Weights of a small GPT-style language model, trained from scratch on English Wikipedia.
Size: 10 layers, width 224, 2 heads of 64, vocabulary 1289.
Training: a variant of Adam for these matrices, 130M tokens, 11181 steps.
Each number is 200 + 20 x the weight over its row's rms, rounded and kept within 0 to 999. Layers, rows and columns count from 0. The size before them is the row's rms in percent of the matrix's.

# layer 4 attention value, 128x224, rms 0.112, rows 0-62, columns 112-223
083,206,194,173,177,192,168,191,194,175,204,252,200,201,232,210,199,228,246,222,213,237,175,179,194,211,204,212,196,204,209,212,170,221,181,205,198,197,215,218,170,222,177,201,221,203,198,198,224,219,208,200,200,214,183,201,191,163,197,210,188,197,185,201,213,199,224,211,182,196,223,191,218,202,204,204,197,246,170,206,221,218,174,192,182,203,209,209,195,186,184,193,190,150,223,202,229,224,191,221,163,200,219,182,169,158,185,205,222,176,223,218,208
086,206,194,181,154,194,148,167,205,227,202,208,214,211,226,183,184,209,188,208,198,196,192,197,201,208,183,206,176,197,220,211,224,254,173,198,188,211,239,188,176,213,147,184,186,199,203,199,218,214,176,204,181,202,172,192,162,193,213,187,223,191,207,189,186,217,194,226,193,224,200,162,201,209,187,184,202,232,177,209,177,210,211,200,234,192,206,211,208,150,210,203,218,183,218,186,218,195,195,206,148,216,181,192,218,210,184,222,202,184,207,194,202
093,194,195,160,203,189,177,188,166,208,203,168,226,225,210,195,226,179,188,193,212,183,212,220,209,191,204,181,176,224,212,209,228,211,191,173,210,209,199,183,199,222,175,205,218,183,171,192,188,249,183,204,175,229,232,189,208,182,204,211,212,186,203,194,204,227,205,208,206,185,205,182,196,203,189,220,184,230,198,239,177,195,219,148,264,179,205,204,237,185,190,163,218,166,180,197,194,159,176,233,166,194,186,215,217,210,193,218,191,205,180,188,211
085,198,213,198,246,193,178,211,193,199,229,215,197,183,179,197,200,191,197,156,214,177,235,211,186,189,218,188,201,206,205,210,212,168,191,164,247,190,175,204,198,208,239,216,227,203,186,219,174,220,251,182,197,210,217,194,216,219,195,187,201,228,183,194,222,203,177,211,198,184,194,207,221,184,220,197,202,200,213,218,167,203,217,193,208,213,197,214,213,224,200,179,182,196,217,227,187,183,191,228,213,178,202,203,192,201,216,227,210,187,208,170,201
115,149,213,253,212,155,167,218,234,216,195,243,206,178,204,191,197,213,214,199,186,220,240,195,200,220,226,214,229,199,226,191,190,215,206,179,213,221,206,214,143,193,202,200,198,170,182,197,213,208,217,205,214,184,199,189,196,209,193,174,206,209,199,188,211,187,247,204,182,194,234,188,215,167,211,202,196,184,174,202,207,198,179,199,170,199,195,211,223,181,198,198,221,211,248,216,232,221,197,207,208,178,209,171,182,191,217,206,207,164,232,190,209
097,223,191,147,220,215,217,187,212,212,200,195,202,230,199,212,208,189,194,196,208,185,169,192,213,160,194,206,203,220,212,227,209,218,157,208,168,218,187,201,239,222,184,189,193,224,211,180,221,192,198,203,223,205,162,221,218,193,197,224,175,214,213,195,203,225,215,203,208,163,189,180,219,221,205,188,200,236,199,223,190,210,200,180,208,233,188,177,202,212,239,178,199,171,173,230,190,178,175,204,187,203,181,195,219,205,191,182,194,182,156,187,220
081,201,208,205,239,169,210,195,190,212,216,179,220,191,196,198,209,187,182,189,168,199,209,221,216,179,242,215,211,210,224,197,240,184,194,189,220,240,183,193,220,175,217,218,182,196,204,203,193,213,210,180,178,213,200,189,217,216,189,176,177,201,194,188,195,239,235,193,186,183,198,216,216,207,201,194,189,175,206,211,174,188,222,171,193,215,203,193,189,201,209,207,179,201,198,227,205,167,211,212,225,173,190,186,215,213,189,173,196,168,181,158,223
110,208,223,174,203,219,199,195,213,231,187,193,193,203,199,192,186,145,202,174,211,166,207,200,201,198,137,176,191,202,206,217,216,216,200,181,191,178,199,189,196,225,162,179,205,207,201,216,208,236,176,205,202,185,185,204,188,205,202,194,216,193,209,174,177,205,156,212,232,187,183,167,202,177,204,189,188,232,183,229,172,205,210,211,240,192,181,218,186,187,213,176,222,202,184,186,188,199,168,203,189,220,205,200,236,238,194,215,183,225,189,198,210
091,174,197,189,134,165,166,198,196,199,201,232,190,181,224,217,192,236,230,212,202,220,199,181,190,217,210,211,222,205,197,208,178,214,177,190,219,204,234,205,177,202,191,192,235,200,199,208,219,232,204,230,225,227,182,205,201,176,197,199,194,186,201,227,225,205,215,202,198,208,216,203,192,181,201,212,203,214,185,194,200,212,172,202,169,175,224,207,215,163,180,203,216,172,257,202,240,216,207,214,173,205,217,184,170,171,203,198,222,182,226,235,193
097,192,182,168,230,205,210,216,172,183,230,172,213,205,184,194,235,190,198,184,211,194,227,227,179,178,219,189,186,213,212,230,217,161,185,167,214,190,153,202,243,222,235,230,201,188,162,193,160,220,245,194,202,242,215,189,206,201,197,220,188,238,196,212,234,202,209,208,192,192,200,225,218,230,180,224,209,211,237,204,187,191,227,173,209,205,193,219,212,214,188,155,188,183,177,224,175,183,198,211,222,176,208,217,193,201,197,191,195,196,180,193,207
092,178,196,166,206,160,179,164,202,233,190,198,210,208,212,204,211,176,208,208,198,181,193,201,217,160,224,219,232,216,225,194,207,242,158,205,198,236,193,195,216,216,187,207,190,204,197,198,233,236,207,198,219,208,197,205,207,194,200,197,188,192,210,185,197,245,252,223,196,178,206,190,206,208,200,205,195,219,168,226,184,206,208,176,200,224,202,187,230,199,238,180,220,185,203,225,223,175,183,211,185,173,195,192,220,205,192,207,178,160,175,163,202
099,211,224,191,167,195,234,200,192,201,184,184,184,190,211,206,173,198,202,216,192,197,180,213,234,183,185,183,217,177,152,171,185,234,194,201,197,240,234,201,215,175,200,222,208,229,214,202,210,227,198,200,194,192,239,195,230,197,186,220,195,160,218,235,168,201,193,178,229,173,202,203,170,183,203,228,202,171,167,218,193,182,195,193,206,198,193,192,214,226,227,213,201,178,208,202,215,197,211,173,209,189,221,189,230,217,232,179,202,232,231,205,189
096,176,225,250,174,201,205,221,220,192,182,236,171,167,201,213,159,211,216,192,185,207,195,170,216,226,180,208,217,194,189,184,163,212,219,205,196,180,235,196,150,189,189,175,208,216,228,206,228,201,173,214,205,171,199,206,203,177,195,176,229,183,197,201,192,176,186,186,203,220,208,177,182,148,222,173,178,175,194,159,221,214,170,234,183,178,221,201,182,188,182,224,184,230,225,154,221,224,192,206,196,218,210,175,194,180,200,214,222,206,229,232,199
095,168,238,228,210,164,193,219,160,173,198,222,205,168,205,209,219,185,207,185,195,208,229,211,210,227,229,198,204,188,176,165,181,188,231,183,237,221,222,206,194,161,241,236,220,194,194,223,214,222,227,176,187,210,261,179,215,225,194,170,191,175,187,181,206,211,236,183,192,182,217,223,200,178,196,208,199,132,191,179,222,195,197,192,184,188,210,197,204,203,199,237,185,213,219,219,226,185,218,210,237,154,191,202,181,189,216,204,200,194,241,209,171
079,202,223,198,225,181,205,210,175,214,203,164,205,184,215,177,202,171,174,186,184,207,223,224,203,206,234,182,194,197,182,176,230,197,204,173,243,222,202,195,201,152,206,215,193,197,201,212,184,210,180,209,168,202,250,190,222,204,199,186,207,177,194,215,179,199,188,186,211,180,203,199,194,210,199,210,197,168,206,192,175,191,223,176,223,199,188,200,206,191,216,215,186,200,185,206,191,168,183,184,215,187,167,197,221,236,220,185,205,225,216,200,188
105,197,195,173,186,175,182,175,199,184,213,241,209,200,219,215,213,224,243,213,200,214,174,192,192,178,195,203,214,215,215,197,199,210,192,209,190,222,196,216,187,203,182,200,218,217,209,175,220,211,228,202,193,216,207,215,197,161,180,214,172,197,191,189,193,209,240,211,183,161,227,187,222,212,211,189,207,222,207,219,193,207,182,181,179,231,208,185,229,212,207,191,179,141,208,254,221,221,186,207,173,178,195,178,189,185,189,188,217,163,199,177,214
099,181,232,233,201,189,197,221,200,247,176,199,191,186,205,193,176,199,194,181,202,211,191,197,229,248,184,227,211,191,188,184,178,213,223,186,224,201,241,175,168,193,222,204,190,183,201,225,214,223,167,201,202,160,201,176,186,217,195,148,201,178,199,196,175,198,209,189,216,224,193,196,180,151,217,196,177,156,188,185,219,211,205,219,203,166,204,201,183,164,194,221,233,236,228,163,209,203,209,216,200,204,178,192,211,225,200,215,198,202,222,221,147
088,224,222,229,210,252,239,235,219,174,182,206,187,187,191,202,189,189,201,208,209,200,200,187,205,200,170,183,194,184,183,174,169,187,255,209,173,187,206,217,188,183,206,193,198,205,215,204,196,167,185,196,197,186,213,204,199,209,188,225,213,201,219,214,191,149,153,185,227,203,186,204,187,191,198,192,201,191,210,180,226,186,183,232,192,204,181,208,185,239,189,218,184,209,195,178,185,254,210,176,231,209,229,208,203,204,215,195,223,228,220,239,185
104,197,182,185,230,211,205,191,197,215,228,164,211,223,182,162,220,197,134,186,193,201,226,200,192,199,210,226,174,200,185,236,220,193,182,167,202,188,203,194,218,198,189,188,190,182,176,189,192,188,197,217,192,222,189,184,181,210,223,231,238,231,196,157,220,197,205,208,192,217,192,175,200,230,191,195,202,207,209,200,205,193,214,185,228,182,198,189,198,149,185,197,213,224,181,173,168,159,170,201,207,215,164,199,201,196,204,206,181,178,183,188,236
117,205,227,220,195,209,214,202,205,213,174,185,187,183,206,190,175,197,196,210,186,193,182,193,236,206,198,197,209,180,169,164,196,217,207,205,191,216,257,193,210,162,209,220,172,210,220,204,214,200,184,201,177,165,223,199,212,212,199,193,216,173,212,246,169,189,183,171,228,203,196,198,169,167,204,202,201,159,191,191,207,187,189,211,188,184,201,184,189,208,222,230,206,223,223,189,199,218,221,166,214,215,198,196,224,210,223,174,227,219,212,217,184
086,194,200,234,176,209,171,208,221,212,199,213,188,197,209,177,166,193,206,199,210,209,203,204,202,245,180,199,177,183,195,187,191,221,229,187,211,188,227,211,163,200,166,173,206,180,202,192,201,195,160,222,184,170,198,182,176,187,220,182,247,175,196,187,190,164,169,200,213,243,209,181,185,192,201,189,195,191,185,186,209,195,196,221,224,167,194,217,201,174,173,218,219,228,214,142,204,213,185,189,167,212,182,187,212,211,205,231,200,207,233,213,185
097,224,180,226,199,237,208,227,245,197,193,204,190,204,194,200,189,222,179,208,203,195,193,173,195,195,176,230,204,210,220,215,185,185,199,211,178,179,199,216,200,224,188,161,171,208,199,188,199,144,178,218,235,189,145,220,180,197,210,213,210,233,208,225,219,182,183,197,195,234,188,199,175,207,202,185,209,223,216,165,209,210,198,247,170,197,195,207,173,205,184,199,212,238,185,168,182,223,204,181,194,233,224,210,181,195,191,197,215,204,185,216,204
115,209,211,188,181,206,252,212,176,205,163,172,187,204,209,201,191,208,203,210,199,200,191,212,218,183,198,183,199,207,160,169,209,221,190,179,191,233,227,189,223,188,189,221,194,224,218,190,202,204,175,223,197,211,225,205,218,186,197,205,205,174,207,249,187,204,179,176,232,186,205,196,148,189,199,220,198,153,219,188,183,197,204,185,200,182,200,194,198,212,223,237,205,192,187,201,203,186,196,175,206,204,196,192,235,229,218,166,235,225,214,231,200
100,182,203,170,208,178,180,210,161,162,210,220,209,184,209,209,202,218,231,178,207,201,230,226,178,200,227,198,206,214,207,202,189,174,208,174,237,206,176,169,198,201,251,232,232,195,187,207,174,244,235,183,196,233,248,189,215,191,186,181,150,213,153,231,220,211,229,195,189,190,206,241,218,196,214,201,192,160,234,199,172,214,204,178,189,202,229,207,199,204,160,199,182,172,216,242,204,175,204,226,199,177,224,183,171,203,203,186,198,202,207,182,190
124,204,213,184,204,198,213,177,160,170,194,187,194,201,202,213,213,175,234,217,212,184,195,220,197,202,185,149,201,209,176,170,204,218,227,221,204,221,177,203,208,196,195,202,238,215,222,187,195,210,205,182,202,199,259,202,225,191,182,209,191,172,218,198,161,221,193,187,203,161,214,208,203,209,204,202,191,182,189,209,196,200,203,197,221,229,207,187,208,249,210,201,171,148,181,241,211,189,197,193,190,183,216,212,216,201,206,208,195,228,191,168,195
111,194,207,164,204,215,245,201,206,222,204,168,196,222,188,199,193,187,206,189,187,193,203,189,226,167,171,171,208,200,189,203,206,217,187,178,180,212,204,198,241,210,167,197,172,213,171,199,197,232,183,202,185,195,200,212,210,198,199,256,226,186,210,202,205,197,176,196,232,162,204,170,186,175,208,217,198,229,193,225,197,174,180,165,212,208,167,195,233,206,219,162,208,163,186,202,196,215,179,195,204,200,209,211,240,214,229,179,199,218,198,219,229
100,184,210,207,174,191,173,194,196,167,200,237,188,184,208,219,184,205,244,207,221,200,211,197,187,245,166,184,205,208,201,185,173,205,223,201,199,181,192,193,153,230,185,183,233,193,199,208,203,217,200,208,223,186,220,195,190,186,208,185,213,182,196,192,203,185,192,207,188,193,200,195,195,176,227,197,184,206,182,199,226,221,187,212,203,192,202,206,203,200,160,193,205,183,225,169,218,214,207,224,170,204,215,193,158,183,194,233,197,218,222,203,173
094,188,228,245,223,197,220,228,219,192,215,230,190,166,190,208,198,193,199,206,184,205,212,191,193,208,222,189,223,164,171,161,197,163,242,226,200,180,201,207,193,157,219,198,203,194,214,204,189,170,213,176,198,165,217,207,222,215,180,183,204,191,199,169,181,174,180,191,196,197,212,218,213,166,194,190,205,182,213,171,214,193,169,211,158,205,192,203,196,225,180,211,175,208,226,202,213,248,217,189,239,176,209,191,192,191,206,196,224,212,224,212,194
088,211,218,195,203,179,198,200,178,209,198,167,205,190,201,187,194,204,199,204,186,198,198,211,213,198,233,209,208,192,193,179,218,209,206,192,219,241,221,194,198,165,212,219,205,209,214,218,212,213,201,201,179,204,224,182,209,212,186,187,178,192,196,227,169,218,222,185,213,183,207,195,179,205,191,207,182,144,195,196,189,191,220,186,219,220,211,194,189,200,241,249,189,205,208,213,203,172,204,184,215,193,178,178,216,231,221,186,199,202,190,197,189
074,208,191,181,169,205,198,192,214,218,189,216,192,230,210,197,178,224,225,219,214,201,169,167,193,226,161,168,186,202,183,198,181,235,195,223,160,191,227,186,196,234,161,189,193,212,193,206,221,204,183,203,245,190,175,217,185,195,215,207,211,180,226,218,201,182,199,212,191,204,209,186,198,192,193,198,223,252,162,210,214,212,196,209,202,207,186,202,209,190,203,169,228,184,224,175,233,223,197,183,173,219,236,212,219,207,224,190,205,197,193,205,178
084,204,213,232,188,233,218,238,239,180,191,215,181,171,192,201,183,201,205,191,195,209,193,192,200,203,185,230,209,166,180,207,168,184,220,222,174,169,211,199,207,195,201,184,200,208,214,205,207,174,179,207,195,171,176,202,195,204,192,209,206,204,203,217,193,162,168,178,216,234,177,219,195,163,204,178,200,189,223,165,232,199,172,229,180,184,190,200,160,205,188,214,190,232,194,171,196,255,195,201,231,221,214,187,209,189,197,181,215,219,238,235,214
096,193,218,211,174,191,233,205,211,188,183,170,182,195,207,191,194,219,188,224,192,221,192,187,223,224,219,201,216,178,159,163,182,215,216,209,200,231,238,203,217,167,209,213,192,200,212,210,207,194,179,213,194,198,197,195,205,214,206,205,216,170,210,249,178,177,206,170,206,199,213,215,151,185,198,213,213,147,183,167,213,181,197,219,172,200,204,186,204,194,225,250,203,214,227,182,230,220,217,173,214,213,181,199,214,207,230,169,214,199,234,219,191
103,232,190,193,197,220,186,222,202,154,231,230,194,178,204,221,195,223,216,189,214,196,187,200,173,202,180,205,196,198,206,206,179,156,203,195,204,168,174,202,190,221,222,195,236,207,209,203,178,192,233,175,206,204,212,207,196,191,184,204,158,222,169,209,230,175,159,201,177,194,188,213,231,201,225,181,199,194,228,187,206,224,181,216,180,207,201,217,190,236,161,184,160,174,202,211,202,230,215,227,199,205,227,196,157,173,191,203,211,210,196,229,197
106,191,198,207,165,183,177,173,175,194,200,186,214,207,225,186,216,196,197,200,211,196,212,212,210,203,171,184,166,197,189,196,207,221,220,178,220,211,236,211,190,182,162,193,210,188,203,168,208,212,180,211,170,213,226,179,179,174,212,198,250,181,194,185,173,198,184,217,206,231,206,193,181,223,181,220,191,200,171,200,232,192,201,194,234,170,202,215,207,178,181,236,209,193,195,184,197,176,197,187,174,204,173,187,198,189,185,237,205,196,216,224,190
115,243,188,165,194,240,237,199,191,180,213,164,198,236,179,212,195,205,174,200,226,175,176,204,193,203,154,191,185,185,180,219,199,171,227,212,178,187,179,197,239,215,195,181,195,208,183,188,169,178,180,193,186,205,213,207,188,194,206,224,229,216,208,178,196,186,147,208,197,210,157,212,180,250,182,210,210,243,231,200,211,198,205,220,234,191,188,186,209,231,188,200,176,193,167,170,175,209,214,185,198,227,200,239,209,202,197,213,200,232,183,204,200
117,241,195,152,187,230,209,206,181,174,214,198,195,204,214,171,211,160,195,190,219,219,197,217,189,200,180,178,151,194,189,228,206,187,205,196,217,172,180,203,218,215,213,218,230,214,204,237,184,225,189,183,209,206,203,186,214,199,219,210,186,188,176,210,203,202,153,192,216,206,178,225,188,218,179,197,209,195,193,213,174,209,220,199,234,176,192,210,161,175,194,217,192,200,168,165,190,148,210,198,212,210,216,193,210,211,195,193,175,235,212,214,206
080,232,200,186,184,235,221,224,221,175,195,219,172,190,205,224,178,226,212,199,207,198,159,173,187,211,157,199,214,198,190,205,165,178,217,223,171,194,196,203,186,212,195,175,215,232,219,202,212,185,193,202,225,185,192,217,201,180,195,220,195,201,203,225,201,161,151,169,190,195,178,191,194,192,224,183,199,211,211,170,200,218,170,236,172,203,191,194,199,232,195,182,194,188,184,182,216,234,193,197,191,238,232,186,181,188,209,179,229,221,224,245,204
110,184,222,229,232,215,193,225,222,242,190,204,195,181,196,196,180,183,193,191,187,206,205,173,223,204,184,206,213,213,216,202,183,202,198,203,188,194,217,200,176,213,208,194,175,187,207,233,217,211,203,197,229,161,161,205,203,223,207,175,190,213,211,174,193,210,213,195,195,180,205,181,222,162,214,183,170,194,192,212,223,200,191,203,186,202,194,201,175,199,208,177,223,219,217,179,204,216,196,219,211,201,191,198,199,201,210,188,205,178,200,198,190
085,182,218,229,269,217,231,231,195,205,204,198,206,178,183,205,192,188,194,181,192,196,212,211,191,192,249,189,199,192,199,175,220,165,235,198,200,202,195,190,202,162,243,217,175,195,189,213,176,195,201,159,165,165,227,192,215,230,178,186,182,198,188,200,183,207,192,183,200,187,195,213,229,177,202,186,198,169,234,190,189,169,192,200,190,215,199,211,214,227,212,190,173,222,194,223,190,216,207,207,244,175,186,204,211,223,214,168,227,217,205,192,200
104,187,221,231,220,203,230,221,210,217,178,204,198,181,205,185,190,195,200,209,199,209,193,193,222,213,234,211,203,171,182,148,195,205,231,209,200,218,241,200,201,158,224,225,178,207,203,213,214,197,184,166,176,168,228,196,212,212,204,177,201,165,188,229,179,182,190,174,224,208,212,202,195,183,208,201,213,161,177,184,206,192,188,201,187,197,192,189,210,207,216,245,193,232,221,184,207,206,226,166,217,198,186,193,209,226,212,180,204,215,225,222,174
126,257,197,161,219,230,248,203,173,179,200,166,187,225,186,210,205,191,197,222,212,197,165,218,196,207,193,159,184,193,166,205,215,182,225,241,186,206,165,190,242,202,225,207,218,222,226,214,167,188,201,181,213,184,227,205,222,212,193,225,179,188,207,194,179,206,171,187,193,163,187,218,199,229,193,194,202,222,205,196,199,192,211,212,215,231,188,176,173,248,218,194,169,184,175,225,191,198,212,189,215,204,209,227,217,209,199,167,192,241,181,180,189
089,186,204,163,235,175,193,191,184,197,209,198,222,206,209,220,213,213,202,202,187,194,208,209,198,168,246,215,219,232,225,204,207,183,161,178,200,216,175,189,228,201,228,229,210,211,189,209,197,213,251,183,220,227,203,207,224,205,175,193,154,220,197,213,225,236,238,212,186,164,206,203,236,210,203,209,198,197,210,218,189,210,224,170,187,231,200,198,215,213,223,178,195,181,206,255,206,173,191,224,212,176,195,199,192,203,195,182,196,168,175,182,205
121,185,205,237,256,204,171,207,222,215,199,210,205,196,198,207,191,204,193,186,207,195,194,176,195,229,212,237,196,215,239,212,182,198,200,207,192,185,205,195,177,214,228,195,184,179,186,231,209,187,206,158,209,176,157,197,184,219,212,154,177,230,199,181,219,202,227,207,178,226,199,200,238,183,217,170,202,191,202,193,215,210,206,207,184,202,209,214,199,193,196,188,222,243,217,181,200,214,206,219,205,203,197,203,190,202,192,212,179,182,193,202,180
094,225,214,220,259,224,240,217,183,185,202,182,206,190,186,204,198,190,186,187,186,191,212,226,186,214,213,183,203,177,195,176,211,155,240,210,207,202,190,174,228,175,250,220,179,201,207,193,163,172,210,170,191,191,251,187,213,240,186,192,194,207,205,194,177,187,169,202,194,173,203,216,217,209,197,198,201,178,227,191,208,187,210,203,196,227,196,202,192,260,199,207,166,217,193,219,187,206,225,197,246,192,203,217,197,215,215,182,201,229,182,181,188
115,243,168,159,170,210,167,178,206,184,210,213,191,204,215,198,189,197,231,217,198,210,164,205,214,166,174,237,181,195,221,233,189,201,174,247,177,191,182,213,199,220,208,194,216,208,241,213,210,213,213,178,181,205,158,192,225,185,213,208,162,195,184,192,186,231,204,189,185,205,188,228,209,218,202,162,194,224,201,203,186,217,208,208,199,204,223,194,154,173,177,213,201,181,188,194,216,192,213,217,186,215,214,189,202,173,172,195,182,188,202,193,204
114,169,221,212,212,196,202,196,208,235,184,192,209,197,200,186,196,163,193,197,199,178,209,210,236,183,209,200,213,200,189,183,214,234,216,186,185,222,224,196,197,178,207,218,183,191,184,225,209,226,188,187,189,165,200,185,222,225,205,183,224,176,215,189,177,222,226,198,218,190,211,191,195,155,197,205,210,194,161,212,206,179,205,178,202,194,184,210,219,175,233,184,255,230,202,171,218,200,211,196,223,178,211,207,231,218,223,200,170,214,218,210,196
082,196,207,159,165,178,179,153,207,226,187,203,207,217,218,207,182,197,214,190,208,199,189,191,201,192,155,216,205,208,230,223,187,252,160,206,183,208,209,182,194,245,149,181,208,206,196,209,231,232,188,202,223,210,176,218,174,190,211,217,205,202,198,191,195,236,217,219,212,199,190,181,186,196,198,192,204,251,168,209,189,228,195,209,222,219,208,197,202,176,204,186,218,161,214,213,216,191,172,210,151,218,204,208,221,207,193,215,184,179,199,188,202
100,172,232,237,190,174,159,222,197,181,191,242,202,162,207,185,201,192,214,191,197,214,239,228,179,248,219,181,201,168,188,175,209,191,233,185,248,188,212,200,174,179,221,216,231,193,214,224,187,200,204,198,202,184,235,180,192,211,195,167,197,186,172,188,191,174,186,197,216,211,222,220,214,183,197,207,198,159,191,186,209,193,193,221,181,193,199,227,187,187,187,239,171,213,227,204,205,205,209,192,211,188,229,191,189,205,186,213,211,214,230,201,178
107,175,206,177,187,184,181,211,198,188,209,233,190,183,213,215,198,235,224,192,195,224,193,189,191,214,194,204,208,192,203,206,182,183,200,182,224,204,195,214,170,200,191,199,232,192,197,182,198,236,201,223,189,198,219,198,199,170,183,198,187,188,169,201,212,175,214,189,192,191,205,190,207,184,223,203,181,213,199,199,201,198,166,177,180,189,207,202,232,183,166,176,186,147,237,203,230,232,189,235,176,177,205,167,182,183,202,185,249,187,221,199,203
102,158,189,217,188,183,157,202,203,186,202,240,200,178,213,200,209,207,229,197,214,215,216,201,174,211,201,192,189,216,231,204,190,192,211,165,214,180,191,221,150,196,169,191,234,184,187,176,201,209,199,227,187,208,205,198,190,169,189,182,199,207,177,203,217,183,202,208,187,202,225,190,221,200,210,187,197,200,214,198,201,205,185,193,186,178,201,224,217,180,170,201,201,181,215,220,208,224,174,225,167,185,190,192,175,175,198,217,241,165,223,216,213
093,214,209,205,232,213,236,202,182,221,205,166,216,203,188,202,210,177,194,202,194,192,185,218,221,181,223,179,222,184,186,180,223,187,205,209,194,221,193,193,248,162,227,240,177,199,209,202,198,196,217,170,182,193,239,200,243,227,182,195,182,182,212,201,179,224,214,192,212,168,200,211,207,197,191,199,201,183,192,207,203,176,200,191,193,239,195,193,204,224,230,210,181,202,194,232,191,195,206,180,245,179,198,199,238,221,210,166,196,210,185,178,209
082,216,192,162,214,206,217,199,182,185,216,201,211,204,199,211,233,182,184,208,198,214,201,209,190,168,225,180,201,212,195,217,228,183,171,196,200,208,157,205,257,199,234,222,207,208,197,220,179,189,234,182,211,231,201,206,231,213,197,230,165,226,213,211,213,225,216,202,191,159,214,219,240,232,186,208,209,208,212,208,190,198,222,191,191,231,199,191,188,215,225,192,175,178,175,243,188,177,194,203,226,194,201,209,211,200,180,170,186,186,188,169,227
105,203,182,184,193,194,209,202,178,154,203,185,191,201,212,211,212,256,217,212,206,223,181,197,202,222,211,213,192,204,175,183,165,174,204,221,216,204,208,198,209,188,222,213,222,203,200,180,184,199,189,205,177,237,227,191,198,176,204,200,189,189,189,240,202,184,212,180,183,210,201,226,170,216,221,212,196,156,231,178,211,204,196,205,190,178,219,202,214,216,180,229,173,177,207,209,209,210,217,195,183,203,190,196,183,177,197,188,229,201,214,236,169
086,239,185,178,163,234,214,214,203,163,220,207,186,201,192,226,198,213,220,194,233,199,163,194,187,228,161,182,180,171,199,214,189,161,229,214,196,179,190,214,210,224,197,187,237,215,195,191,187,185,184,197,183,195,217,204,194,180,200,214,201,174,191,194,203,164,161,194,192,223,176,217,186,226,199,193,219,227,211,199,219,211,177,231,199,195,194,208,203,224,172,201,174,179,200,178,197,234,220,187,195,216,226,206,189,173,182,200,211,240,216,229,180
082,223,187,211,143,215,185,191,242,211,181,211,182,200,208,193,161,212,206,216,208,192,185,182,206,210,164,199,203,187,213,188,194,218,201,221,165,207,217,218,168,216,146,153,196,221,222,204,218,159,167,222,210,164,166,223,185,175,211,208,228,197,215,202,188,176,162,209,205,224,198,180,183,189,211,182,212,222,182,194,187,206,175,242,198,189,191,188,186,194,194,210,226,223,195,154,217,233,191,182,156,245,209,200,204,194,188,218,218,203,200,205,203
105,215,180,184,178,194,171,198,199,160,203,239,196,196,211,213,201,248,241,217,212,215,190,177,185,201,180,195,198,210,196,203,168,187,191,216,204,194,187,223,192,212,193,192,221,219,206,187,207,191,221,203,217,216,184,213,194,163,191,219,185,208,187,217,226,159,199,203,183,200,202,196,210,216,213,209,204,209,196,208,215,211,172,207,174,194,203,191,213,203,180,195,168,151,225,220,223,238,204,202,169,206,225,180,158,156,190,193,222,176,203,204,189
088,179,207,176,234,188,208,205,174,202,220,172,215,181,199,200,230,181,191,181,185,191,222,215,213,181,225,203,205,204,195,204,204,172,190,163,227,207,185,192,231,167,250,238,203,190,187,205,185,256,223,187,190,210,248,190,229,219,178,195,176,196,185,219,209,210,229,176,209,160,208,214,209,188,202,197,175,169,211,203,180,187,205,155,194,213,197,209,210,197,210,186,200,168,211,235,191,169,194,219,234,167,184,194,203,214,219,168,210,209,204,194,216
088,215,205,190,242,210,217,232,171,172,206,199,192,172,196,218,189,197,209,189,204,195,205,211,203,202,211,179,209,209,184,206,186,148,222,206,214,190,187,184,218,199,279,223,207,199,210,230,171,203,228,170,205,206,236,202,238,229,192,206,163,207,200,225,199,216,190,177,193,174,191,242,213,199,211,182,200,147,223,191,201,204,205,210,187,212,228,196,176,236,197,201,179,204,210,228,186,204,210,217,242,186,213,215,197,195,221,180,215,218,198,190,172
086,211,205,241,226,221,261,229,202,195,203,163,189,203,176,202,210,205,177,192,211,200,197,196,187,248,198,171,189,183,162,170,195,173,236,208,202,183,206,210,197,186,208,191,193,202,207,160,179,158,167,220,185,178,231,202,189,212,184,202,215,197,205,207,187,152,171,185,205,200,209,182,172,202,202,204,195,193,222,178,225,189,198,207,209,193,184,197,209,244,201,227,182,225,187,185,159,212,205,170,223,213,176,203,204,215,210,197,214,222,199,217,202
075,199,200,180,222,169,185,181,172,190,215,181,214,215,193,196,237,179,198,192,191,206,206,230,180,202,242,202,194,210,212,209,243,185,191,189,225,192,150,191,201,189,215,209,234,196,190,203,185,224,232,191,197,212,208,184,212,203,191,188,174,207,195,182,205,240,223,215,197,167,222,221,226,215,196,200,196,197,214,209,169,198,229,163,218,220,219,194,200,191,200,203,193,179,181,219,190,165,206,229,191,175,196,201,191,192,170,214,181,211,186,174,219
087,179,224,244,181,190,199,216,229,213,180,227,178,171,201,209,149,218,208,199,176,200,213,173,206,222,178,216,233,193,207,171,176,205,222,195,206,194,235,184,137,191,187,186,193,205,218,217,212,214,183,208,207,164,207,211,199,198,200,156,206,193,191,196,192,177,187,177,213,204,205,191,182,137,225,185,172,164,189,172,199,206,172,221,167,194,198,205,206,187,189,205,207,226,231,174,229,236,193,209,198,211,211,173,190,194,211,215,222,201,223,226,195
101,214,197,189,183,222,207,181,245,228,199,191,207,214,194,188,188,187,188,208,219,175,193,180,200,201,158,186,206,199,195,209,210,238,185,211,165,199,207,202,207,241,142,169,175,210,191,199,211,182,186,219,226,177,176,220,179,202,216,240,244,210,226,192,193,183,179,217,220,208,198,163,182,207,194,198,212,252,173,215,192,200,192,229,221,217,173,198,218,209,211,173,225,212,206,187,201,224,179,179,179,212,215,217,214,220,207,215,179,212,186,186,217
099,191,211,198,215,187,204,185,161,189,202,208,199,195,191,200,225,164,199,192,200,213,208,222,197,244,235,183,191,189,185,194,233,201,244,212,230,195,178,189,190,176,199,210,233,191,228,196,189,197,190,188,185,178,232,180,214,195,194,181,217,169,189,151,172,211,183,192,204,194,208,208,208,208,194,200,184,175,201,197,197,191,217,193,218,199,219,191,176,201,193,228,164,204,174,198,189,178,206,212,202,183,170,197,202,204,163,213,183,213,206,177,200